Weights of a small GPT-style language model, trained from scratch on English Wikipedia: 6 heads of 96, 34.3M parameters.
Each number is 500 + 50 x the weight over its row's rms, rounded and kept within 0 to 999. Layers, rows and columns count from 0. Numbers have three digits each. The size before them is the row's rms in percent of the matrix's.

# layer 5 MLP down (transposed), 1024x576, rms 0.0233, rows 131-145, columns 144-287
091:511538474547451531459604509435486400550546503363495599534475531520478531382480492484531523474555545416510561571469551479601527493457496537464441538508532463460480494533575434607563588426595540498440577555585554523495473543535539620537573437400490476458503563404538525516440446519536342568488492417519468514556462479480538470519396494590482466494528448481537474410486509519521510496551444556555558481509491516600486534522530514455491
101:525483452589601507480520519548531480515599532567520477495423432558441547532515522529489497549501482478502561448528472524560580496589482583486530436545428429551494527448524479520489447503517447457530465509512485478570463565496461493527497462496555469597560531446484543489505560577467522478483459553508485505493492462615535468567497583365456520552555487520526486372528474455517455472618493424436488487425534520498463548593418579542493
097:504472481548462421529505467506420470416458457494496498550539440458570539629531499565413486468538508531521544519465446584555519495497475360476500463507466434601444497513549529478521472470396500463489544454558426513489509512464512556444571591437527497530509510423502467473499540526460518515537564507437534467446464500478593554545522473482488498479436561482495492554427509496378436554538482477478439513531457499462532491451445440443494
092:626514447451510402595502497459457476602469460447523508514459492512480592382522592452408473494560528455474559468549528587515420554441527473506503459477451434527540409482485462552417463441548441542522437491526447498583528570470541451484565469512533523465515434529458549480475472485485471498490493525485465436504440614640466494562505553482481520548491465482424513546571532512388517457462507482408505544483492539462480499517559453542510
102:591541603575470517497432477479428503565542404478529526515464462512490481516452420514525471453524549534595421543566532518472449543532527552430528509511527540484512405506537405506505533469501483534503491491434411540557533587536550532583485557478495438430533603531495474515453536526457451522512529440496562498482476479480513446572464495592495507488533529514542429415465462460488444441515406546522468579585451422498463512457465469504471
108:453613413471476423517491488520582500552592494543484495443427456461441503455483451460545498469446469497455450513502498557499611567541421409423539497508450465458553594438499574518537577494512580553527498474484437460523498477512492492435502517563519535481544483490510497461519477461549550432555562553534492444539559498552620548514435518509452517490460454443335543488516481529523589585489501559488449510454654454600414460515441523472482
091:547541387471471470535559573585524503504430432554489562458560563596582426547470486488478502500509436561466559545532397519520448460439451477566579456478542537571590572517501464534482463514528592581551533557520483525467508380547465503486536466514508449517481510411472479476619469500553580522521419586473553460538494496524445494500479464458455494583512466624549495449531443541498541566442591463472540540520538536558517511405547566577507
090:504531497514442524526446491499479455401558519494489481531418570471552579486505527483482506502553549470537455548489520489541484556508491401487475506546523469487558368483532533505408439433552485538508538470460574439456457565456461484594462447497433456462598495587523481544489480461493508565457473444528451483613440534443396492471540567554440513490459553526453494449509477538483491521393590546536495534418455512499591421559552573479476
102:536499444552487489511496529515548484570488423500410575548477526498454573550481477502435534483526502499570447533519397564424484548494490580589502532485426431589429586522532382500501541472509406542489461546522545450556551546447479428497471535470537523631499569534604473544490480468430430479488558519469546460458399574525531415450384476521595492562556521548486566508516446497408483472540500412508405448536473538496365482531491517413577
091:451553520468470495374533525491532453395526431467529516474456523565482541465464483500550495472547466493530524536417483578558548509496519480495472610567556445599514454512474538425438521496478486424538487470450423494418592444454427516528545467525485503448469485488468406454483509468500549558538413470465570580493425490510518444492448555526519480521453546508451420566590506463515524511444457507588379510414477490424488520446432532445485
091:487547459492445536482464445499518548430520479466546394564541502476536466494402457548446533446476573544539504469469520538520423499499591550548489504509576606517439538505515441466532554468523466484531542433541463467500490412535504500490492486469423495488399531500518511475504582471448422520473536468504493475489495475540504555510495479521539670486494510430541493504463495507469506570428484484465377551600489465535536550413475464432489
085:419530470414478368549489497538429462552492452501453525585494516475539410449376535570452558455497464582510530567495571541489517488511468531545432463482464479436496487530470532422461467467489496596534556489452453525456440542544492511454503521489511444541567524646420475510468512516514543531443521560486511456562500433477551486598510471572477477408482495559513506482476509471479498435472464582572520509472563489567497513521489513429489
101:468474503543579508470439538499577479453542559513492494505536475564427504521542515483544510468493439523484494548564486500560530565477446428582477481530426442577497549525507527525545578467479475501457512513468516587464562413465463463563495385471426445512466473539505509514519571437520461470506501575553469460558563442520501506437572563487471432550571491519558460580457489507531548388501527505485459532421504466407499444527516554483441
082:509473541494480464485493424556449501463498421554442521571548471547539481465533483519461544460555536468557483549431467536455455465431476413497551504558466529527544488489479431522514478599536441477490495474562403503495445442457497308537511547525347513542525557505483477482450540514531484460462478452404498490540436536467522436575497526464456510517464401597465537523514502465483418502563470561583421489391492603486557474547514549413458
096:555498529471524587538443561474465490551530511488511546466578522452542478558495528431504641355461492547564502597541560480479492442563474447473511499511567516452446501531507466502528510500465539517477569500548520425517495616490521473539547524476414452536521408508512511563454503455448428557622457518561490431472555478435472461495397491504475481533456535540448529528543556525469461470491551517504478445403494593542485500471564463450439
# layer 5 MLP gate, 1024x576, rms 0.0278, rows 132-146, columns 144-287
102:432574520499564524456588626535502395521492486485440525466378405494482524403511412453555476507473510529481472471563449454579532405475452514544535555437501530505527600489433519533537400475520516439571435506515509534490564450457512461521381466604503512505567517500442500528505592538471492435490409504523493565495571552478544519592445493543452529517493538508465550499506590359450459609563549542514504556549522472365551528525471522588451
099:444402479563434491490500462576503565527539506460400461470427514593470511439515474430480452515482482572549458530572549482524557579456569460559568503508425481571511457521409477562430558498574577464529440453499437475487533438525464517478481470508461488413573519513476516437377485455565484439487530464580445474488521484571476522578621583555431497467494519540528436470619495448527539549497464610600464528539623545522499549483453569375480
097:485565502498495489421559486621425520391475395401447457480481584437549471531509429510497485476423529553553489448487478427516569496587563481451526560441577535480562495559487560558532513545444487507475468477473515545509473514518537544502543494405571556495495518432550522428530494492571510438463535532453558460512502424396559473535557470530461409617459508558512524493453454462559526528498502508509492497505470625544457568486488449407489
096:558502494460566542540494529486397554566495511502484518488374541443518416520505492651549475458481535514487419578522549506421598562459482536538469477449626527514561426534499505448543472474522460495523381442473553467522484496430528463512448504505429480495541605471430428473590500420408484488539560518424537461471582475498514586433488411577534475526578577421457448522572546451476561470498446437575483551535450440432513549537560487533468
107:407421525444507505484419476491501459513493463573499583504474449464617598427461498526430583401493474527414516361496491547458511604482518486427476562494424539526484545480455431408511517507504507569491486487489461484578476516456508425610528453437506466502534498456440501597536554497517545468478459536550454360544497421522397528456468412511436511497510431596557470576531517467441454508448441475486471531478548457576545496521507479581468
092:538528445462473487537522501452599472489525485563573476574439573546421507597522561519524427517597491519526458482411453563496458475559468513499460497556573426513480478543489563497470570488528534493564541513467632501567461491555474389417448546517459482528515511537513464393527562484475416584496542472434520523522509518476430443459475515519494411484505344496556505539484558469584475462503476453471515499546489484464451515514500440491480
090:465472464442465526545487423519446522545496472408485472434526559460529603502522432470530471405442504439488511459565417528536537437482464558391541488487506546519487469454487399444609520428543461399510469539565494541497458564437476520498613424590538503464442436451463556535531547528510517462472526517560489425520459479456496469540490509605524485494503516497385511476533540502587453530531574506502529486498460435436521565473455500544511
102:475476524522457518625529466569516550544497395512490487482532456424480497485560569536500403559421444544485443434454546551550665522445484646560473405449458441496497545424479451449411516541487482510468520473543504505493448441507543421559566419466508542578533490461544518425460578518526451493522539530472525503502427457500460518445423427563508424569553440523424444520478606645460542481550489388496440555480464408472504525445510440513391
095:502634483516582474502502538554565422445485417552472522543507561497546542461491450528551464375610446442551435479463472530423508542558424513532503528464512498534538467574465496530473426518435429437583504579548525532496478519498529579435489565473489458487483466521517463491426478511613480509532360453528529602596505542517461445436530510555451494499536543479536477529481520399522529588564503510595408497550494422426510472488513572540483
093:539472534591488509494508457532518527488475464482448463513415504496477534440473510526534596510503507492448576500415506566546546578608560432540500436527626521622501541462474494568488533515530482520540434510553518569510483415443550423539418519473486526540502489532489482560497575432476398516448513477526547461419524515524463553455405493597420523494514494513462464404564529467433520488447515464480433524528502444473550519478401469464495
086:508430590435434471417440484559545519440441456509538462396500466540521488597539494521557487459520555445529452397572525530462471481518523494519514502492467537522477462508530526501562523501644454409494489539556543501500587381497484481491434534619547545553413486451441505471493443466514484513491480473513470478436424585474482516455403497493533510432500500481554516505525527507559543502527581392472536463441431456431499547452444428527492
103:597536533537511451431474505520415485468485559537545488536496475553513465529617517505501456461620503588387475449412507508487466497515465438490429539493524498468445529520434375492496534469498439497540598452493436482566470451599530570525532448529409506516451434437451520498478454534448469423531457497441458532587502425526526512455500393482460516430506509527407544500494484518512396457518533416536611611542480493496428468444555555536524
086:534466455565522474528477505415567499518520525536505462494549535495518421565435496475406465532450475430491423484633573588525527542527566543502486368492514538441468502443584508524470454450518526407392445506451472482469514516485442523441512533484634500579514408499511583458568607525579458489467538614548568502456502551555445557439463512541541517503511555404537542542435554511447549560496529546469536515561532480539420552520502445523614
093:526546520541530436512472549510524536521491511546521562515496612536571452479516542468455580448606462536497479482479521493469467432475515513545502491533515473507460500479424491560532569488473488549524490508618467538517524551432554466512549553462449457550546463528448486502524524513436420550666449481523520468489411414453490493556512544501498501527507603636512466604506556583462400506558459454499493474477467532516495421485530472468424
096:514472491411501493547532429627497518524454484489443508464452484530558506580481443492525499588496434529491553524412509480377509524504497535503534468443440492560609544530502458503486440532412406602556495438547520453558470514550538464494487567499484484431553526392516534546506461522415505458481451456496498440538582487469455494424459475557511475525509512424486487392526467499511557478648457527570522459494474468484475572563463496506459
# layer 5 MLP up, 1024x576, rms 0.0297, rows 132-146, columns 144-287
100:454489493570470481556461501474455548492521504500559538488494467498525529528546552550393538504620505509471428564447568530451495443507456448570535535505525505579448452594531590478438483438487545531439603535583527508604546543550463415494456468475447599490463506516417511490600466477482487550528594491601438419470474515534436543435552541467461587396558558596497485463457550510466532450452538550556555558514441625480381481504487536641492
091:445575497489448477507465484344555501553501492433520507454439604419514473544555525522579522519485531420535483448487519406509533550403457668507451511450630491423557455510483531434528556505504511532529453574439540525530388584529435531478482411601478551485516529461545415527499507483566531467543514541473511523504550480481472478423491514504545422514553496419520472502362445425585568494573478446554563476557587502570464557518569467479564
092:508533551526525484418498407546460537544545447420546430570521512494424503556605463483474497538442497596565477503501527443490499548561503513498566534388487478448561555510554503545543537527484446505504635472466487425429414505524490558505473570500559566430526515424489553592493446383504527516479552524507533538493445465435634538443523459533514500491494598576505481452490496511538496485470458533437440563560495563484500402477454388451539
119:465566471448466460507467533480492442530548433495472551469589553435495662457558498532495613437537446490574510490422407518489493530474494460427540558537439483504475554508524480428463493533532493587579569601491417510432461483528535505521416556419567430420520479458523517559459402444440556536493460388442553618617515435519487426499450513497547475518474465527515530538446521580501397525478509480503543530480563509599542572445583471475456
106:543456607417542552561519558476461559416522490455500485403508528458483482503453519559537607504512483499540493497510415468479535508468435537522531489472615355488339414550499531495518462510503499577579407531483544525415514557539524460547449466568475503516602445600539433517538534497463555533462574483494535425415533562468545451553470514585463401403438502497505550507496442540544410508557487535471495440446475502514545520575549462452415
086:481589566483483523505504471545512553512442489394504523542459509451454450508548486543398512527581532470465527434497490485537530589511451576542483450530516403467562552432424574450463471519509413473548406480446507459575500508474434611488488543533481482540526445485444481488440424549470427437509496583530524501470475444541418486462504451552502459516394587482485552550465526472602510515467461517497500479512471563450581404480465447511584
087:501524497577487503476547433443503501414483519453525459477497500461631506587433513436509485486514439527437455504502568506464576519515450452424467456463511451523540529487470425463553563516534514464491510411517521502541553488426459546472590556510506541478431428460526594539461433432495524548482477494468502434485516517471574510505426417453587516423521422527414603498506400485452549475526500594474485471511584556438431500399370528507531
101:590468499415555502486596549438606493532521474491565422550557456455512546433569501498502518517507454415471499510519569451543487567401527444439492570478494616556699506579449586534508505537528484445516538405489556604569520481481531483482518518423516578455473456501465446634487449558518513612447432514484414546461575514554526551419545460479479519532494496527528588552504452524433509563489536521483463454540452441573509479518442526545562
093:526496478517498548565516502504519551350454610470525507472497463519458504615515498467564561501410531473503469462572493381483416471511527461498534393436432546541504541501516555538514584525524516553541467461488466532594453483513524478541476499538481573617494515505419496510454406535501545459558599508510518506444498558372508527661586500571454472439469439400549519522464544573531474456567550489496506546512506504463491514460491476431481
088:531554485474425543460476543427412504496462576528393570506516540603495555520553573495553435447499504490568542536537547442530507500579414467372515406414474439524448461475470532526461468544464542560394461554480540551371503527496509473548477531505550426416577571511549470399565574495496578454601529553418507501566543446394483465479514536470451439532534459479533490531413532512529380511522421515476576552412485517483462466551522565534624
083:517425505488402587503539464629577539460414533501470457444367460498453524572617493492654523537481486532541591424578478489443508475569518483549553489502481514502442451462552522531547454492527484531493476533598547517466558481519515465537505477598486561428503450465537444430458500389526447527584502470460445461564504496497480494468423468557556507435468548470441461444525592463532485514493461478406587507493415480559431454508462584521461
097:498578466436398465520573487465512470527454444499449490559574577464518502511517574388492542537520560582388578495466477502525467522481552506473487427503546557456537417497533577469451475610476588527593434543496538460472445509588459530513481535550504427521529522603516520452526377429480447470473507409426579564537525571556445439510481488538460517459473420493565535499560565465458513542477562530542508414576524498486519532587449489465520
081:481444492446530498513547536423482508502521525454597446392515527492489557539543518446503499372476441497477519470573566443512473557582557539465455505414439480564495495508516573465508459407483538514553479535435493489485585567511551588504497451550612497474480394428563520535530476481501452579496527543538484510454522546512454540475511557528494578506518578467518506536458516537537594494362538447429559627424455398477471478493501468484638
104:556552445505477571419574552558486468522504512527506544540415502479468534431459530545565507453448541476453469510513473497507569560461546470480608527403516536425597414533486479529447447547442456545444527572407513434501476532550523488489492503438489543537495555446440514449496486460539564412438481522480447565643551501564519468415441425558482482564497456530449504451522521427440555457447522593533551544531584574445560529477593492467398
109:495540535475462485493512438576454508455469425414531578508490439482363531490494425485480508550456410452546557464453459513364558470585550531574495450531509430534515532508467461487525511556476456530527523435573484543439555552596520499475494492619567438500504536480493473455491496559487539506467483461448494448525457557505511485468580607492585572479457533482552559413533514542597503542509437491578442481498543416475488517554414449435552